Weights of a small GPT-style language model, trained from scratch on English Wikipedia.
Size: 15 layers, 2 heads of 64 (1 for keys and values), vocabulary 846, 2.94M parameters.
Architecture: RMSNorm before each block, no biases in attention or MLP, untied embeddings.
Training: a variant of SOAP for these matrices, 114M tokens, 7364 steps.
Each number is 128 + 32 x the weight over its row's rms, rounded and kept within 0 to 255. Layers, rows and columns count from 0. Numbers have three digits each. The size before them is the row's rms in percent of the matrix's.

# layer 6 MLP up, 512x128, rms 0.19, rows 211-265, columns 0-127
094:113074156151136108170180117161121172118186086117088094138107094129103123094150154137140159136129125096167127169122116113173127205147174083098094130129134144104150149066155146162134171169101158137088056134078058118119110182136118152143138090086122083081128156108120155098127104176191107118181126217109092146181072103119152082126101112156106078136089160116103099122152158148084136149143
103:098132104155156148109082106109128136157124123108172154078110130119127068165181119123136088110135068127156129186141160163078095100121137082147188105148152154065122057141124110068128169101190155114127148130128169121081060105159165199152120165103143164129170107136110089167116133129125134180138126173077159079091130061100110092094088182129138161140121155088109158193156121118092109158142
094:074089102174156121101189085094097128121139195169105142133118130140146115062109111178121195128151115103174116179147158144137111141049108041120148142152113174092123100095137140077137197111143096155121080131108113158107142160137174131133130140164165114102135163073119156148137120142133134090102059073114131123175085154155202095122109086126110047125126085145125137160095146150124129119087
114:154114174122114161184114101124166103155137096140121147201077160148141197073133137081190107111131146155147117139141084136064089113152196119058099179146130075122110110114132123144184192122108142176112161109104098104168110149151182138100107072126141182152182141136115142110138189179141140126091174130059150135064115166172135134125120116124153134122129134177090149138095136126147123189157
093:111134097147107131127141135058113146085107085081134111147116126110127126160108119165087163155079126147083179082115138153080095149103167161145098151136085138096094080163197102091123144136115084110101074075148112101209113129155105125151119160150073163110142074092062111100154092185129126109085096134163097123151090176107148193167111100148115123145106147065107168167074081160119106164140
108:099174104074204147114150119100174105105135112110150122056102132160114140130207121177129144115165162085160163149100152136132148121124173080109122137196151139112168128132132098067151134185150125117130109167143174025119111160163097140129135081112164067079081153182130092190150148145139141104112119150149173074136182116142094082124150089146116126110129084131148151164130173115168153118111
107:199078102152127105131135114114065213097130109122065154143137172122127128092152098097131068156153140119113114130183129147091079179193108141092152156138164114086220141097144154082088122070155130063127140150134150068116119135104144095098104172074166089100163124156114177178103110105169116122082137195108100134140111121137107119128074168116088132147161155127106141140124102157109162119109
090:139134129204093085079115100120131123126133126118126087174212083136141179106115117136083144155140129108125149144144120184163121106135083169067146180106130123140133084090160136118172153136121127084128129093190086106084153147147114137144133046147164199193132145141063118105147151102097131096194116130128086129086140088100139079140105098105106085178113098095113154128093194200125123146113
098:132151145075147159151090144104179189095156112082122093152104196166127162211187132123130054103120084098126178060134092069150096097186125139130100100170168160099099083146132140095111128152120084089101133138123105110171118123082106092129121069054140149116128163117117171160105080043138145130136079125144143103118100077126083083128147140157145134134171156113134124129131137142116149093138
094:177180159152177106159126108140142162137110062126090144087113124107096168144097073106130073147090090136175165171143072127160131146167126164144111107129103143160170155092113128167083130088136103120104149127111120149110106080107120132150112128107084190092161110126135123125189140114157189170085119082093175127111108090084220072171072097091104143094092144143133071155101107149145164179153
101:101162168101148087134109162181160176110143099098114128171108104109127106147165085179095102097174080130156189116123100137214066139112119144100160161134199098162131147150131152128139150156164115082131112098117116099097162087133094092137102128128140172140169120065156107109050147120146165090109163121090108104150150127087123140087182175119149126146084168080133092204127171166145138091175
108:119113157091129071135128145160099116127131110153076068095110098113103118115116119112165172182106154171169183213120143165161087086082171128095154091063164170112118135139136168170104112145122067115137149063114144156146148144131120140112124090111116101127099167112137117129107089095196134133152148138103098140155053110048135157079174119137091104096059093105114164153199117160141135164136
108:102061181159135098184117153111093125134151121084082177130123078138132112168116100137058144144109118131127120192151065150134110118109133160121109098153134154114162094125159119072120127074087165111125123137057087103107080136135134106139097118087148135216112152099163131120187079127127142128111094167114104041115091111170171094153172117116105133154139074189084131073123143112157165104076
115:151167141178093100139129105079147176180139060122151120117090106131160184104149155106146090123159117083159140096112168171117103125139096120120144153154118180104153107153119153159212149166145145139172145082160148148123135149091145087111127132097128147117123097120089183115179164067092128129158074133042149097106108075106176211066159146097087142110149121129089086146179127073136110109134
098:139109083076163117077111117101071126147175117147106104199105120204139135097139134067127169115192057105152149045144116110073074124110109132118113150124086091129114139177168113139120088104147078112152143053117154104129117100099151108122148156092106105085151139151125105151145150122157154157117166120122231163100113130114121163167129185108115107139166095154053093150107104145130140122096
109:131062053079134116152091116096118162143131131077149108137111185129100074115147137141101032131105165022107146143171130125098117150185177132124136159153119132155128094131144179122118161142154057134113192093137127169132067099096131136112156143073129125090160098146121123104099127151127144168113116117105083139107136138151124115169154102049128160130093185143155082063130103110113082099134
101:102101090097109086124181091164073132155071120128138135124166177053182129076116096119137127168090104153119129158125038131104062129121087124124177173183186132141080142144141186142113192137145153064147080158150132167103155140075121131121081127158115138142137139144101164128104147089106155117089139136129103148137131120081164088092175090198147106113084134066082104150118125161138138128134
097:146106126127168167128181177149165144101100092112075139116171171165118103103186144129200068140160130104107140135109093155190160066153077160124090168103131108143188153163110175111118173128166107133156127192094153135104167120169101136110097115084137134134086163100056129103165142125076126087057177182100127095094094121112080151150169111173145114091130134088122128111111099157122099116160
095:148158075170087136143136134124179134168170063099112088133162131114108120193090101117125166198100137122167137150064139169144132094126126127104094134111139118115165187143158114137201145114145098136135104062113074158154118128138112069132123058114077156120179134184140147141104124150146070109096098129119057084184151119165100073070100136135153100120144131176106132138095166158116131180078
100:159130132143123180170146157071167097190145128113151132103108135094189149158141169060114149111159140137074145150141144175091018149095103100123087165107195124130153133094136106171164151138140140173082183158164111161108123185092159114134116086163140179143140116109071200138107123178108140159131115121083119123170163157121132128178188116146092168109123145117135126125118139080103075156126
118:064160144188107107113110107177136140139119147110108167126169116131135140111101101109192179145098079156109125150121089197145150156146140115101126091138096111095168081124183123156123152136154176186089098101146214112077176133114116093145132142157135068107044150158127179137149122154131170128176130163141066161157093123057066135093144154074092094106150113141122116149140149153087100109100
105:143124109121160126076147128194074139176144170149123117084082180108162149181137108078159170084123115131114145162145132163120122118136113081119118089119093130142161131167153132125087078148139126163111152064072164150142149111138097143089105174091124067127126111067095134146167043166105161121103177089119121088094160163052155111117094060132118090131125169112037102113100122107150111122152
104:120180098128128177101145132165091153062083142145049151097060103186159133168099138091226132152170097100140105176144130070123117098181128082115049090187085117154135171081119156189095161135124134119165126164140146074170175132147109094085092119121124134095125128117086123127112063141154129103135150144142167135076087126112108138130127135148102153137095144179129144112121157135168125126107
106:138131147157133152179138112149081107133110184109096115098100170123109129152154142053137160141137181111185127122139086150141132110073095164136106139165107127148088110100123095123096110224122121085148105146118039085069172114149108115105134122111141124151117171170191106159126097136137115136051162128132126115173126135200116065169132118146133137123091149106069076134168092123130209183141
109:136164144123119132119099112137071128167167164104158123107120165185102125157153112090118093124104107145125187134133133127121120139152084080075169082062111119125077133141091132144093123094160113104103075168134192162115168136146113111132083089151153101083142043084083071143079127126166173142162135111105115151063132086087144142107079153059092084143133154073141060129090142171112099133090
109:085178093118060140123107119120083130114137097096089156120110086089125111116109148119183093070174123101157136094170131158071138217172157122118105148087085100109168156113152095180156133169170120083127130210102119145184098159036123111112104068135148151105112091109123189086167138123174126159119140125117139166144141117183083128153153130084136102134148113099096132112155086109170099146149
030:149138149088146130153114120105093130161116108048175140132135158128085150198101095118179145120119088123228176109138096190128129148145120117098109126154119099121161095116235142104147152148152123142092126123135170153123072138089170165152114140154123088081123092061152091143115150120126152137155127066104109126152119148139116089131136177112094143121098136067104095169138172126183074200084
093:134135168100147135105121151126101120117120131129063098145112163117080076121102115151029163151080124136181122125129109158129139096112223150137185160077128087127093102128140159090152068135141091062103133174109167160090085125116092044102084120141143129087142130107164117107131102166138143116093151112149174101156145128117163099161114156099085126082136180198189101123098177159111104132102
097:115121104152126090104154070114055143123098106093159102153091106123137138122114106212214162126104101118073122126190195153106122130111109141108113114117129118156149087082124120185165164130096140163121182145101102077160125141082159198073139132109139102188162108132103117195110108182146148126191128092095130131164194185132126116144157110098101139124072120101103149096091189132122145138129
098:133140129146115081072175094110085126134100117092165087179139155175120120143107101134142122128121132149137126152125131123233134114105124133126142089110177168172125074121150136157216106171167118193124155132120101124082098098146111122149131097144157118184151119038115142164107154177144148094192122141092146108114126167124165098138177162093130176138128086066134157171076084118131175199128
102:129087163109164099191082150060185092157189117121125126150121132169190116182156173129118143120162127079143164072085105163146130145170170117129167079120072194152102148176169132098112139186162123091118158096163156128091116127132130140100080135158091133119101137131141145071109136163131110136088193108175100113078137100081160141142131108090140135085124140126104095184150133190162067121136
101:128094158098124176132135105125091128082135134109106141125131124101059101189116122158123171123036112113090090103061046109116118132157074156119133110149125107175136165106128144093083159139126128148095122140083140103162157093145115126119140126060128157119141141093126129161153138154137186124090068127118195117164052083128114112088097112112081150107044155127026103152141124115137119090107
025:113135124139161160129177124140145128127074136079093134130087137125097191184102103142158091078098144147165143171145111150127152083174157089105070163163102107036149123124171138099148161164177119135115122075126126189200084096127098129150122096129123066095096169100098115112090095147110145120134096129086128134155118137079084121210139168156110187049135165097122078139102110116150147136127
101:077143119173116069132072149208130094164054151116168082093137131194111143170169168118119123148143098141205127157134135149141109151097133117106120079147142129089147131127144122132168130057173117104110156133154107109051138148106121114131126092192102144139106130128059067183105104192119159097116143087162136072043129182099115146105123132075136116126121133111119152075121114156116135155120
100:146165194116184130160131210085154115108130087158093087166101144146120177099101096145149139162126146133151120160104121124147139130144189154083159123114146129131150136101128101107137100129164203135094118146181084138167166125138126101175095124105152120104114117105109066148173112151175098154145080107114160138148086138239108062127126125122101088105149052118173114076135182101144106158069
100:176123117167130144161195154080129126098139183137127164179117112126126211097085153143173222116183100131147134114138181179092117118182133112135186126128094112117167133134130121089116171147154095119114063122112156118099126125116137167151095136095156203126125198101100104122147051112144158116126103099156068121108111091093166121083138173148098098157106118081087094117146164143089134161159
104:132133161172126134166073075123117086126159093137126126125149129138137108103117117106145102170117135135155105160155159152067095117168117180081190130136110103150104127152113105099187221129151155136064120125086197058150125129175186103104128117145200133148153169155067075186121119147143156158128101153091082130112113118167104131119172153150196113109105185090104069129114135137133114150074
094:194104105131136096104176109148189144171141174128097161112112099145139147168121104092185103195110160127200174154089108126107116130119141142098152137132137184113094123105087095180132117173122136105118088201166137174110137095149153135080145185127147159139138185147073107140119151136127155112088121074114144161137110198112188080104093147134104103140111140070151079182141049126140136082110
106:139117146155169159125112105108107141127182152106131127140127128136154116147131125117154132075148135123124156128142065154103092161129166078137119126141153171148112140080135127113142184141148079140084175184164144052202211145141138156091137083091143202101134099130164150176140160095142180109122098172097119151092138092211112151135144157209097148108145150154143067153194184118104136168148
109:131048126145071090116112170128150162155104160125189114081118102119118123160128160073131124156079104173121100145119114158096076113094157087059191115119204126094112088094144089186048136143168146140127205157126095116136097171090154140106150147139106164193113081106135159158147137118120105148158143138108157118117104124136094078161091108124156095086145082181160126088174122133169114133143
094:098103114192115181126095156126144105139137161118195182120148122139128108163159206047123163136128118174125140150141164159146153064174100096116156123151095061163168078135148129146184195130164132098142118194126134131147119159114183175104164105150102123171111175142115094077143071159083131116114164159144143117130187153154101103101133104122111138087069088135173084104105150112120106150086
107:095102128150147151136122143171161145123121124130101117161159124116132255176117182158195168098121165109130195066148140127131141093177168096084082096125127110080111190159155141080148125137128121132089122134154130130180170163111163087102101122084162127135090138151127173054133156151108131097134056139116106118120100185109191135127129154122150137097118121168112151105127217143126110091110
100:165076149117116090118144096120098117107104115136187111165095104133081076163141086130123121086133167097125146124130064173101149105074121170114108137115122096081086068136125187119117105121151108129154153113079155136170121124177133145088121167168114117073124101174115093162125188189126150215111119026108105140124106180120123141167158147101111164159124093107101130128166067117175131120059
108:107150134188138051093122133167084205138107171106159160121114092201097077151122136151143138143142132170140127127125088155143147127119089156174168119185162187095094118150103099154150079156137179075140151092111072122079165114120111145112101120146174075093110121088105120153118164152080164053135072093105180104170062142094117157146071133136098115107135131108075138112142118123129125152093
110:117215089129130132116117147122133100153107189146103108129061107147055171100089125105109155122127093070157135085090133132149126071143093135065091130140091118154112143140159159131137136138180088119148072098132061136111122149116084139139074172149109137161124177146131170156176104108111108084133129138104114132094142156115119156087146149140089170098123162117213206121024132155096107117138
105:094172128148173083105138118144111146070068166085155101135113131149131115114104140124108119102180110095115206119137154151137109130081118152112177086159168078146078134185095148173101097119131157152135104153088183067103104086173134176117095124129160101149172149106172121151130136177084141121189195106094124096088093087109134109089083221102120152112126122156120160128090084122177116093116
102:210069101227173141074160164118129139107136172083140141088175127175131136195174087072169094135098144169089168106141115097160106122144110096117176124114060099158090144113115109093148119088132108146090122140086084064159135103123137149095109097131179119151100118114152080114127102184140139138155132141135109117097135105161107123168143118070160126142065121069118127147086173108091108144139
108:076155168141155129129166155080047143129098135102000088071075124132100117152123155175162183137102163071124120097141091150150166134110144128096073140102117143100081176100117126163096085152124138130110097099084087146108157132095130095161106109111118157138125107139147130157124141143117143120125127138137140093183134203146108157119128122114127221174101150177173106128133103073103118140083
095:129094089156138127194105157132079114076158084080099130139159142095156128099136121087093153136090079169175072106111142120143128112204154150109137151089149138117155106131103176092173160154114125120128105128084115117106241092094087085136219120112075096104137195157152145133146102177169149096157099115157084106043140116123097112132108119112138172104123170115094114106104135138104117107127
093:094104131097109150060161115091114109154143144124187120118113071097060115111119084155129112181184130146208091106128107138147141117142165121164143111129138149156166139196207105095092189169151149111128107130126148237112129197169068119137110064119151152156183125165149090057139151160116155099130154091136153124115132137158159143130098141130120138105129110133123129130056129141153108135086
099:100134089126089155142159157133106093139133142111107112133106112173107105124143136119043130161138133148125139143065122094091142080149122118100152154075087108064140138129161126093194128193134131143137148079180126171110122136148137140103114077172130143134167161080069115067116150131124102131106125128200148063095150170147189126154093137180050133151139127154163129155176075174209077140135
102:118166114117122130164141088092142140154101097140104137110145123164145121134145110115115097114118113168131120191179125069136162089214086115080120109082132115093121140060125100071128085133116138087142103156086159118159106149159117166142087169102057154147136155133138123049113119126152197168142118112141072081110112086149141065149090134105103182110083102087113189126103067159151153050113
102:123120097118151148107115087144054098138160125099173169089076160119100129145131150076120110117084098124133141099123096144125148135048156098120158135166089129114203149193112137133086087148125096129117095143113133154149117100112073128097101079128141117113160156091153100025194088062143157120142210095128076179128179133122142151191094109113099156115096152108095109117143089110143165151142
110:080094134128141141173138074147102159167139186131108166108097085129104186152064171118145169140096161191099146207162108148078105124070115169120121169071148156080157082126138099157144092146141123153092112124140114119142197125194120116074105161138139117126113084132130184153140085193170161119131128092161122138082146115119110136158174118101110144113088149143080149102169049153150116105150
103:114113090154196144168091186136144112130098124125118131139151196125055119140117175147133114104101152173167135141195192114117146163099073140154112125155175113093178095136115189144126179095147114149114116147130110146062088047124126133129126187121080123135192112060092172095144120138130133157114146072128079116136124115147093107132120078114149137124164096173064068146180157143132123161147
# layer 6 MLP down (transposed), 512x128, rms 0.188, rows 211-264, columns 0-127
092:107169109027118120176119139132176137141107107123131148143130144132091121132146092133111159192108091140108167104171162146054108164128181133151136114093067095067121098104077106180147109117159116119084119178166124159156157124120100137145117114148131084137152125096084140122110086123103152127113107206126100122111138208086144070116168108158137109144128154166038107109183150140073188114146
106:087057119131146128145068101104165156149100144178083152155125132129138116106122161127133125209088084074125116100116120102047091113158107171135093170197148134106189122206162102144130128146158118175093139127087112123155104136162067151138090110143136064137064143141106145144125117098146085164110178167126152128180090104142106194129160117137148170134103121120081135109067102105187131146155
094:170130135137156156167111145109120178169095112092145139100116121103080097190080155109103093137167197104108140135117116077140111106186073128118086064146121134056118133104109126141134140140071075178163091170063106153127080118122151094072157092074105075147106105106086151108122171113091114073144148121179119123074081084107112164158101126111115134133120097079192175102138099096141105119127
118:126177129171083147162141081099145153140117125082177121133158134098120151095080138145168128106112138136111158157070131091118042172082114142196135105084079139131150120201123120051133074155125160155103112085101164077112125157100099135132156076128105079150114144064113124142070149128090114099112138114137081118148071164109116168120122101201105144129093109149135165194100159154106074132099
090:064089081134177126097104082123163147119084151189123141101131164140163191124150134111132152132128121112141129099052066125167091138136085090089142125107074205172106105146103103180188153115072164171105179176128115145138114089139112175166128107122160141125102089128112124094106152132096111070169165107141160111105168156140100138090109183126161183094133163144170069150128167119171160106142
109:104191107158106126126108165079095058141108153123139075114100131110070116188116091138129068140122150133075110129106062202113133102110090156136107082139156152132176145095108168126172148114114120136152119107112203132132094051099142100069104141168174146113136114107150092096144119135178069125147151142113126126096112127114109121129135109137123168180128134109254114113156129160137072116077
105:133091122166114156121157190185142143160112128084135099124154130160107140177106120135091122149106093114159153079083146140163046135120170115123076083176113155175140102124110103125144125125101083093128089086164077141167161086153172131120181144163154154129109116141122121121201178100125132178143136116082175090167176130152146163098185054155166107154107159168107191139113095074087091100107
093:108144120093167155120118178107161153147146135123122101111102141139125194066154126131155118107075115131119105100137161110142157073181151162130154049175119065154128151186148069104102137152111118136181152132162078133125124161114112152087104124076123153144162200129132085151119118117140093115098135199182150082130093087137066139133091085115104067160163189138170171090158099067114102096141
099:118087143139086109148086131100204122176115164181181116160104126213119107166164148088053121064102133065088122052187138126136151111136125131106094110107141142097123107167068147073135140178100122135083109103106141064100094157151111165073107138114167159126074150142108144130144146095172097151153134166097159104121128117122136083160134080099103105176115135132133163107164098155096127157080
096:073112168148095155100118189117155176125160120158103179190130063128106097163110089143112066134101142172158178119160159123148116105161134097153066152168149184114169189122140110136088141163166155118144151089146116124106092081122134090119105145177165153086067061139147119110144124119190157141143123143075155109097105164191159121103129165141139138168134159116078164170149113172128086180165
098:086152154130079120129114112084141176147154105095175158167089101103100135112134119104075126124148149116093184102135118109169132113140154116157080145138161041120146117134102076142087140175139098182132115076091196089183131151162155149155109131122139204157124097146173163113147129149211176068122136074143123132083132147148135151140170131077196121120114118088155165144104151181078119154179
110:122152145103107120084105169163136050178096139140122132122137210095153102059086125159155145112139144190159115109109097137058122110110147185101143114100126169130179115136108096183127187098162173119131160127146123147127162120119132152181141145121149124117051147165142100095111126100198123182086121123151113141173159129074113197149114131142127170089149161088159159118092092157127070069092
105:115158101150099091101174154112172129122118137124125132118122154114193034160115169139189094159111190186136146124163115134072164096121101183101125130088111186105124132124124071121170116088136148119144141111128121152205107139114150155169106128060150141109136194166123157106217063117086141119128117095136136175154106142168153172110108147111122115140197093096127081111156145139133058142117
105:141111028109144155081188133097059121130154184093166105145104152103094111119126153107140115160120097140143233153093125153136138141083122180118103110130144092184110131122130106075136103159087177161163130118098082126108151095149143123075088139112127105104124162169156139098127143103115121164088138102103151156105113127137098145095067131127153127165128181066086167040167135157163091107083
101:119147133129148140100078115165109103083179143149147112113157124142083092162138172123094138154112123111126122186120137127121184172067091115154115114101167175125168072118162079135163171131137109101142083083110144133066083148115157127123128149125192076203207173127164131121140089096054102154136163098092098119126193100129136168108172134112136152167157118069063078131149113145090175134133
097:150111167127139148135109161118128130134102127179137118126072116145148120182117103077147109212097154119101101092175137096123190090118157098140128081105183178128056198092133090112158141178108156116142111079092165112145123149064125121134193172117116177100130176161138140057128115129117169178112127143174066152120162103178132117130170114135151125180151129125156113049082128124118084160154
102:166060137113097174097154159127134123137166116154193167145107142163111123081142142097129141135106127117118124145150135082128171116143110177131133118093149121077083172069148105081096095143102133080143153177083159136123142182058101111096138160137127141107161112116101140089204108150087063091170159107189116188135062115110151138095131094112089105161076153115155092075177098061106144151112
103:160101097151120131120150144131130160182151122161107092130132098107098149165045092140137084102127153063102104101097153170141132099097152099129042156131115139106083045117162141108163092137085153112082149121099109129201124141148128151131144147104155157095125175130125130100121087146165055098181127160160123108107149125098136145076138143176143136185099139049109098126140162054101066127074
090:101099167140097178123075142130155144156146120181167091157105127150096093213098140125097178134126156107118154075118146096133151131107217113157125114092121141095147105120087104050142148114123096131155079094090168150161063154114114093128131098090164101159135112159111136124138118152160131172136161217122139117110160090171170077151131116107137150170142135170123175140094142137101060217143
103:067109154165058206150190119143113171146146130106148167138092128129148091104161144151153159133160151120152060105069082123103086182134174161165087104097085157131114090124163119103123129165053123141109129096100118096180144120129116153181105055102197192128146126130169139094118147119205154094114125070094145116126119133115083116109123174142127121142124109126124116189143176083124163130134
115:174113098143094118148092133119113168180111138127118135095142145107124145101125086222168114186106079108134154128111146174072074161138154081169178077132129116127163117127116135140149144119182121161114150146198150150133154135132074184163071150124109105085154107111090156077124094102090091198078165110165131165135122140093134090165191157174138107154136108097065117189108140143073140150141
101:152148090185136114129081174096129092158164058145136122170139140102133160111149143157059147083179119150186111184164148105119147166173147118136099178090123121149108125125155141152144100119146133131139142171107138114096094092100132086131121120188115117117104076128030115150104202117114183172142123175157087160129147090099104134140100127161171182171201105157122133076123111075161070118140
101:120133096201161114171170109130113182162100158091157140174110153116099110108120149164101172128079139139088164148066149101205179065114124135083135146124147117143187111135100081114138171134134114131072152091188162132166091158106084127083127109141140137148173183105174153065146156103161162146129119079138138092142133089105127173186130176102207079106112090125146132127113123161148094114156
104:136112084058123097107130102158109091112172127159148158145170093154175149134194031126142143081097130105159085114157150174142141088150121123113054133104165078149075070126163150086099159094121167127071100186125131146078117152081139113112172078054158125136073150114146141106154109122129121161131091099161136137157088139126145162171100082092103115146168143096146147140156076079128129129153
114:116147169108119118117145078198060139162122165146100183078189078067157137143142132168112146195162145130144133128125119139158147063135168071120052123117074188154138158103103087149106116129115074084128115105124171129116118087154161170134124132098171153154113128116126180107143121096150112114088113080096147119121118113144101098115104131115130073131128094094157080051132069117186092073154
099:078086168127121114134134130130094126186093172134172149067094183195083118152151154134077128173168142132060080129119069131130028124192128129137101138122118144087132143174127156107154103173156123142143118087086185153139146126173143070126158128124048174188191118141137171130128114103104153157116102145151120123111086140175075109166116121102158082085124153138135096117095142133136128144149
033:140133103128103109091142143235111154096124120148110137155177144133112076093078095119157143125112160150110106137124126137154118081127196136125171138149042183097127077083145099121118147128062124116178083123094040149070136123167155173069116120117108157126139094162099172137147114112110108110069104143172135153136117160123123161138184105128161083139119092151170156112162066165099094103172
103:168131147152109119078144155153068151122107097128142151096163095149139133136147117125138111170138103115079156117133145153114168064155156173117131119079133118120182139142171085127104134171128124134157118080090094083086122103073173168042130112138157143142115098142152155107099129123118067104158088115206128167167110166162162129111085165129061083188116107170124148051183187096090107131176
104:127119128115161131142094118142083126191129068190164160035128149115105136159105123081090084113150164142136117140058137177148139143180120120125077167108105117106130113188117097104121103131091143094110066140173116096070130162150165118129127169142124111101073105182122121186131109156127148154093089221107140085073178101124136123099162155170136179131128117079146140118187126126114067118129
100:136146198124083199138163159091174108172089162194118112177066132145068082144163155115140159148148213133130140174176109119069140129100157130148046120161123112133093145134153173171095074100124140172129118121081137146159118156133117115117131138103135166052115107118140090107133153118140100136112157120162144146107104151116124183091081135135179070114106101158136072134173165124084096098126
101:172112183155116112172128146119118085111045141137160105104116117156104154158142133171126154151097139112114181104170092104083128103115109128145185130090113137074150154094101118131101138163113125095149127161105088091047124080188118140136117129135083133156126118156139133144171084221110132109119145174166141092181125197146091125140109139053125141171120160118082160136158107225103078115165
098:133121178106161135182092116118100114120117100195184142157149098182125113149145126111141101106115131088125108149100162136139139189103128099116075124177151121110135131133097090112092182118007122157121135103144152118104139091117141115080158089166113132118087194088113131133089127122152149129150102115112180069157131114146152131025143147143070091147091169059112095115159126075077155143170
034:141095158132091154140074144146142108128177046151163124139137168055133123151150098165186122148104179127126121101110081103126112084080138117144118118138117143156111103105160128171173072213060131095103156129110103122083152153034104102096155158104155138138127138107139131148100116191127104194132078153145157097125151132131053145120167160170181106187163141123124129097178125080131144121113
104:079140135156117141109124154144161151132120113138099100126112166169158123127058111128130124055115182166119131205139153100139134064100173143131098125120090162157110133089100079158077124130035115102118176129129133120119150123113161083121119145081183140111178101138138113147143100171157124070144111114193195127120223175142128047095096140149170121197102153132153134105152102149131132130100
104:135115123190110137088068119133116151100080154130153130173097074140130086073203146092103117127114098161121183120155055127145152118200109081203111144125158095087141119161094133140114149183086128168118089120098116087140152132105131125099137165111162145113123121077112162132166176113132162093106139165072142147060064157140190144139121069119122110209146106162095129149125111132110105156085
100:209089117123129127146144155098101116151160132138146109122159152101099122137073103105152184152163167153077128123166173132097108135117164092165120108131092116132140119134105084119123147128094105191118127102034139143091105121134115137087102109033133178233132107093081134167095101128158102117100163103157172173078068112086097092082137126188134127156094139116142129110159095187121103108110
102:099083129057104123111146085128128120133104094106065199111144164115077192146111152129139136073112153171132130094096108154140074157126122133178179143135133095139114118192103116099105134120069158107117124066157093146103093135130144088107084119159083139131093151093104114104051103157169182121112081152140100229159080117188117105097121136124112146155168110151143148137096134138084110199123
104:125121132135098132138131101103164097131166102214105122180116161149081149100082092189112146104144103116136167076077103110078134083177145099101130205112088135091140148148146156233093092134130096109146111114141139118145145117088092097138174119166151108070186042129072176130151131120163086079163140117104136140158113158171102117140097142119159112140130132112093101110058140097106155112111
099:092067195089092142134189106085079175138056114120123117122144113182169134164094144148130158150133127143130170152041054148119146171133100139203121145137147126098158089137145113146189142149099117124197121131124164111136126129114174082131138135080126132120094147115114108112165117134125070143162147154119064136122127122110095166159105138195211135108113089197087130078095121116130103134153
112:118061126127193185160151152142089118108166049076161128123130149135141120160139121118117156104116070118163128183122159099147110108170115128133041132143108105127098140086178103181112195113116093104107132122155114078162174125113141127114098109103078129081170140103108064101176126057199141131141118122106122124135141079151163140124145092128085168157177165108133106185150125081077165090152
098:106102165157123132141116083154131140113177117082090120178138155137098149155158146184066094160092178142060159163123113116153121103055167148099129127111113103176164107070103127111122137070131129044117121064090205118168183139124103115047082112148121139122083144125114101123147139101141057177135069135115137076119134126124099107085107126162181136146102156110126123143150180099128111085123
106:137119143109077125154134082109165102110100112152157157140092142105063136041065113081111142157113088140128124140124148159074096167156094139104129121150169152088115121194135127166108106119101223138100124120119157117195136178105141126096180155131134099109148156115107089147102091104136097144095162138116121131103181142064154164130128145155134066149159096178132074161183077163119058135184
099:066158159078082127070127055121150139090125123119100137105133159115138076153126182163081146103073151133151099157144122160135164170156068106171134134092156075130142123163116110120137099157105200146062146138159127150112095127196186169133130101104129094128148150099118148156130058057098111095152089188108187091129098138094137119132144150098151130105158182109144143105141139200110118127183
108:061147126116151110157074148087116148172134080082088156129102098153163160147162160106112089084149126165114148107144147109207085110097101174166090100124082101113122126093103143141102120175114158099148112156067121093106116078182070166103066149109109121098142105109161071093121124075086211168129106099143116102111111127130144069090105086110171114118138128067113138105140115064176123125160
103:123109154144075135155119115128131115161147110162125088135146180070080147120129135160114116093084146127102111120074147119114101082060188095201207091147122111073125096116089089138168132125144119074070112121101129122095126101167188115069146130116134112121088148109063108105219143133105151109175146121128162090144109181144131136113128112137082084132093160158105087117148172205136100170092
109:106094149161109163186140121103089121144175169136108115201144167096116125094124145135119180149097137113163185130139077117163139109108124206160102076169079135106112133100085151127153082180115148116170055160074158073108121197130170137143145088063152136109129118128126099123128159146125147162037120101155139119040127143166164128105155153103128115101160116141073122157142121185157118135111
102:124154118077096108095148190134143116112099035176088113153111132135162085077124164117115168129150122124123129143136102118122152062145179140122137127100145119097099127183172131082121138099122118116134148127128162087113197119072106185117126104152116168188131088213091130073174149143120117106176128167156150187080102174160078088160129109191117140179150151199130149084121113121160121146125
104:186131088134116108162147164124133203148122080070121191161084177113122130178094111131169138129097109093155141096115163115151171177109028176147156067155121102151166122130099113151138139139155151120149129145094186130196139154098069133168109143111117091082100158111158097149147117115161106137169138154126107166098083123106192102162135166119175114124071073147145143099111150131073126104179
094:105101096087102127117115127101127160123114051149112129189109089143132111110184121110059137110068109125087180118138150102119156101187209082079098159130113140144135176142104093095082122143118121148144112110102091097141197130127077126129185150152121164173134121148143129075156116160089116104141177196141187131143116115132104095065138146125097063167112167102156167069108154132080106114083
096:118148119131138109104092160125147130169127150151116126099173117154170087074119114146188197085097149073142146139135186105195099158144139083093141141118131174127110121104057172087136165116115145142099137121085093136152181090138096232171138106122130116100103173108135189125121117103152103108113094109103111133117151118124122179147120106107159127142163131119063190144176218147198082132117
115:125064153167120078150141164184112160072102149129139128154106111143182084100145169144126178214124151130133151115118197156096138142122162137116182101145139146096120124109145118130105123186156063165119153146114147164116112144123107072182120125180149184205149202137155178069127129082108123173167121132157178119155142132152145136082116158125150113197144155149173201124130153123123155125104
105:070139144147165145098142097119175181142091096128114071144165146183115145115116153151113101139126063184092143151139096096108137202107108092169117091085082158147137150162112138116146123160131108078130172098135122187122102126190155078080130121076165162159166095168170099139155147158140095176135152111140133142117148084084070147147100184080143079117120198128152110085101153062137165155114
107:141143123089071097137074116131128145058193144186162152122084147148133118149143160158148075101152096089063142128090111131114163079159101139115156103116123175132146162078099119211149117122111120117156155096090131139080085148047169129118146074104174142151064144187174106120117128082148127112151126131063170129172168073174120091135104109127125177090107137091124129116147153170156130161144
110:143196124133105107166108122128163139148159099137103046132131119149194085150135099116119126161120148070176082131094105123096167108125104118076131042158113118115074117125122104132120161083072139151141176145142132138101068171097093177138117141122078104077141091126123106107157139140117079142134122161115090062165166115117078139110108085135176110179070133145189093107128184138145091097199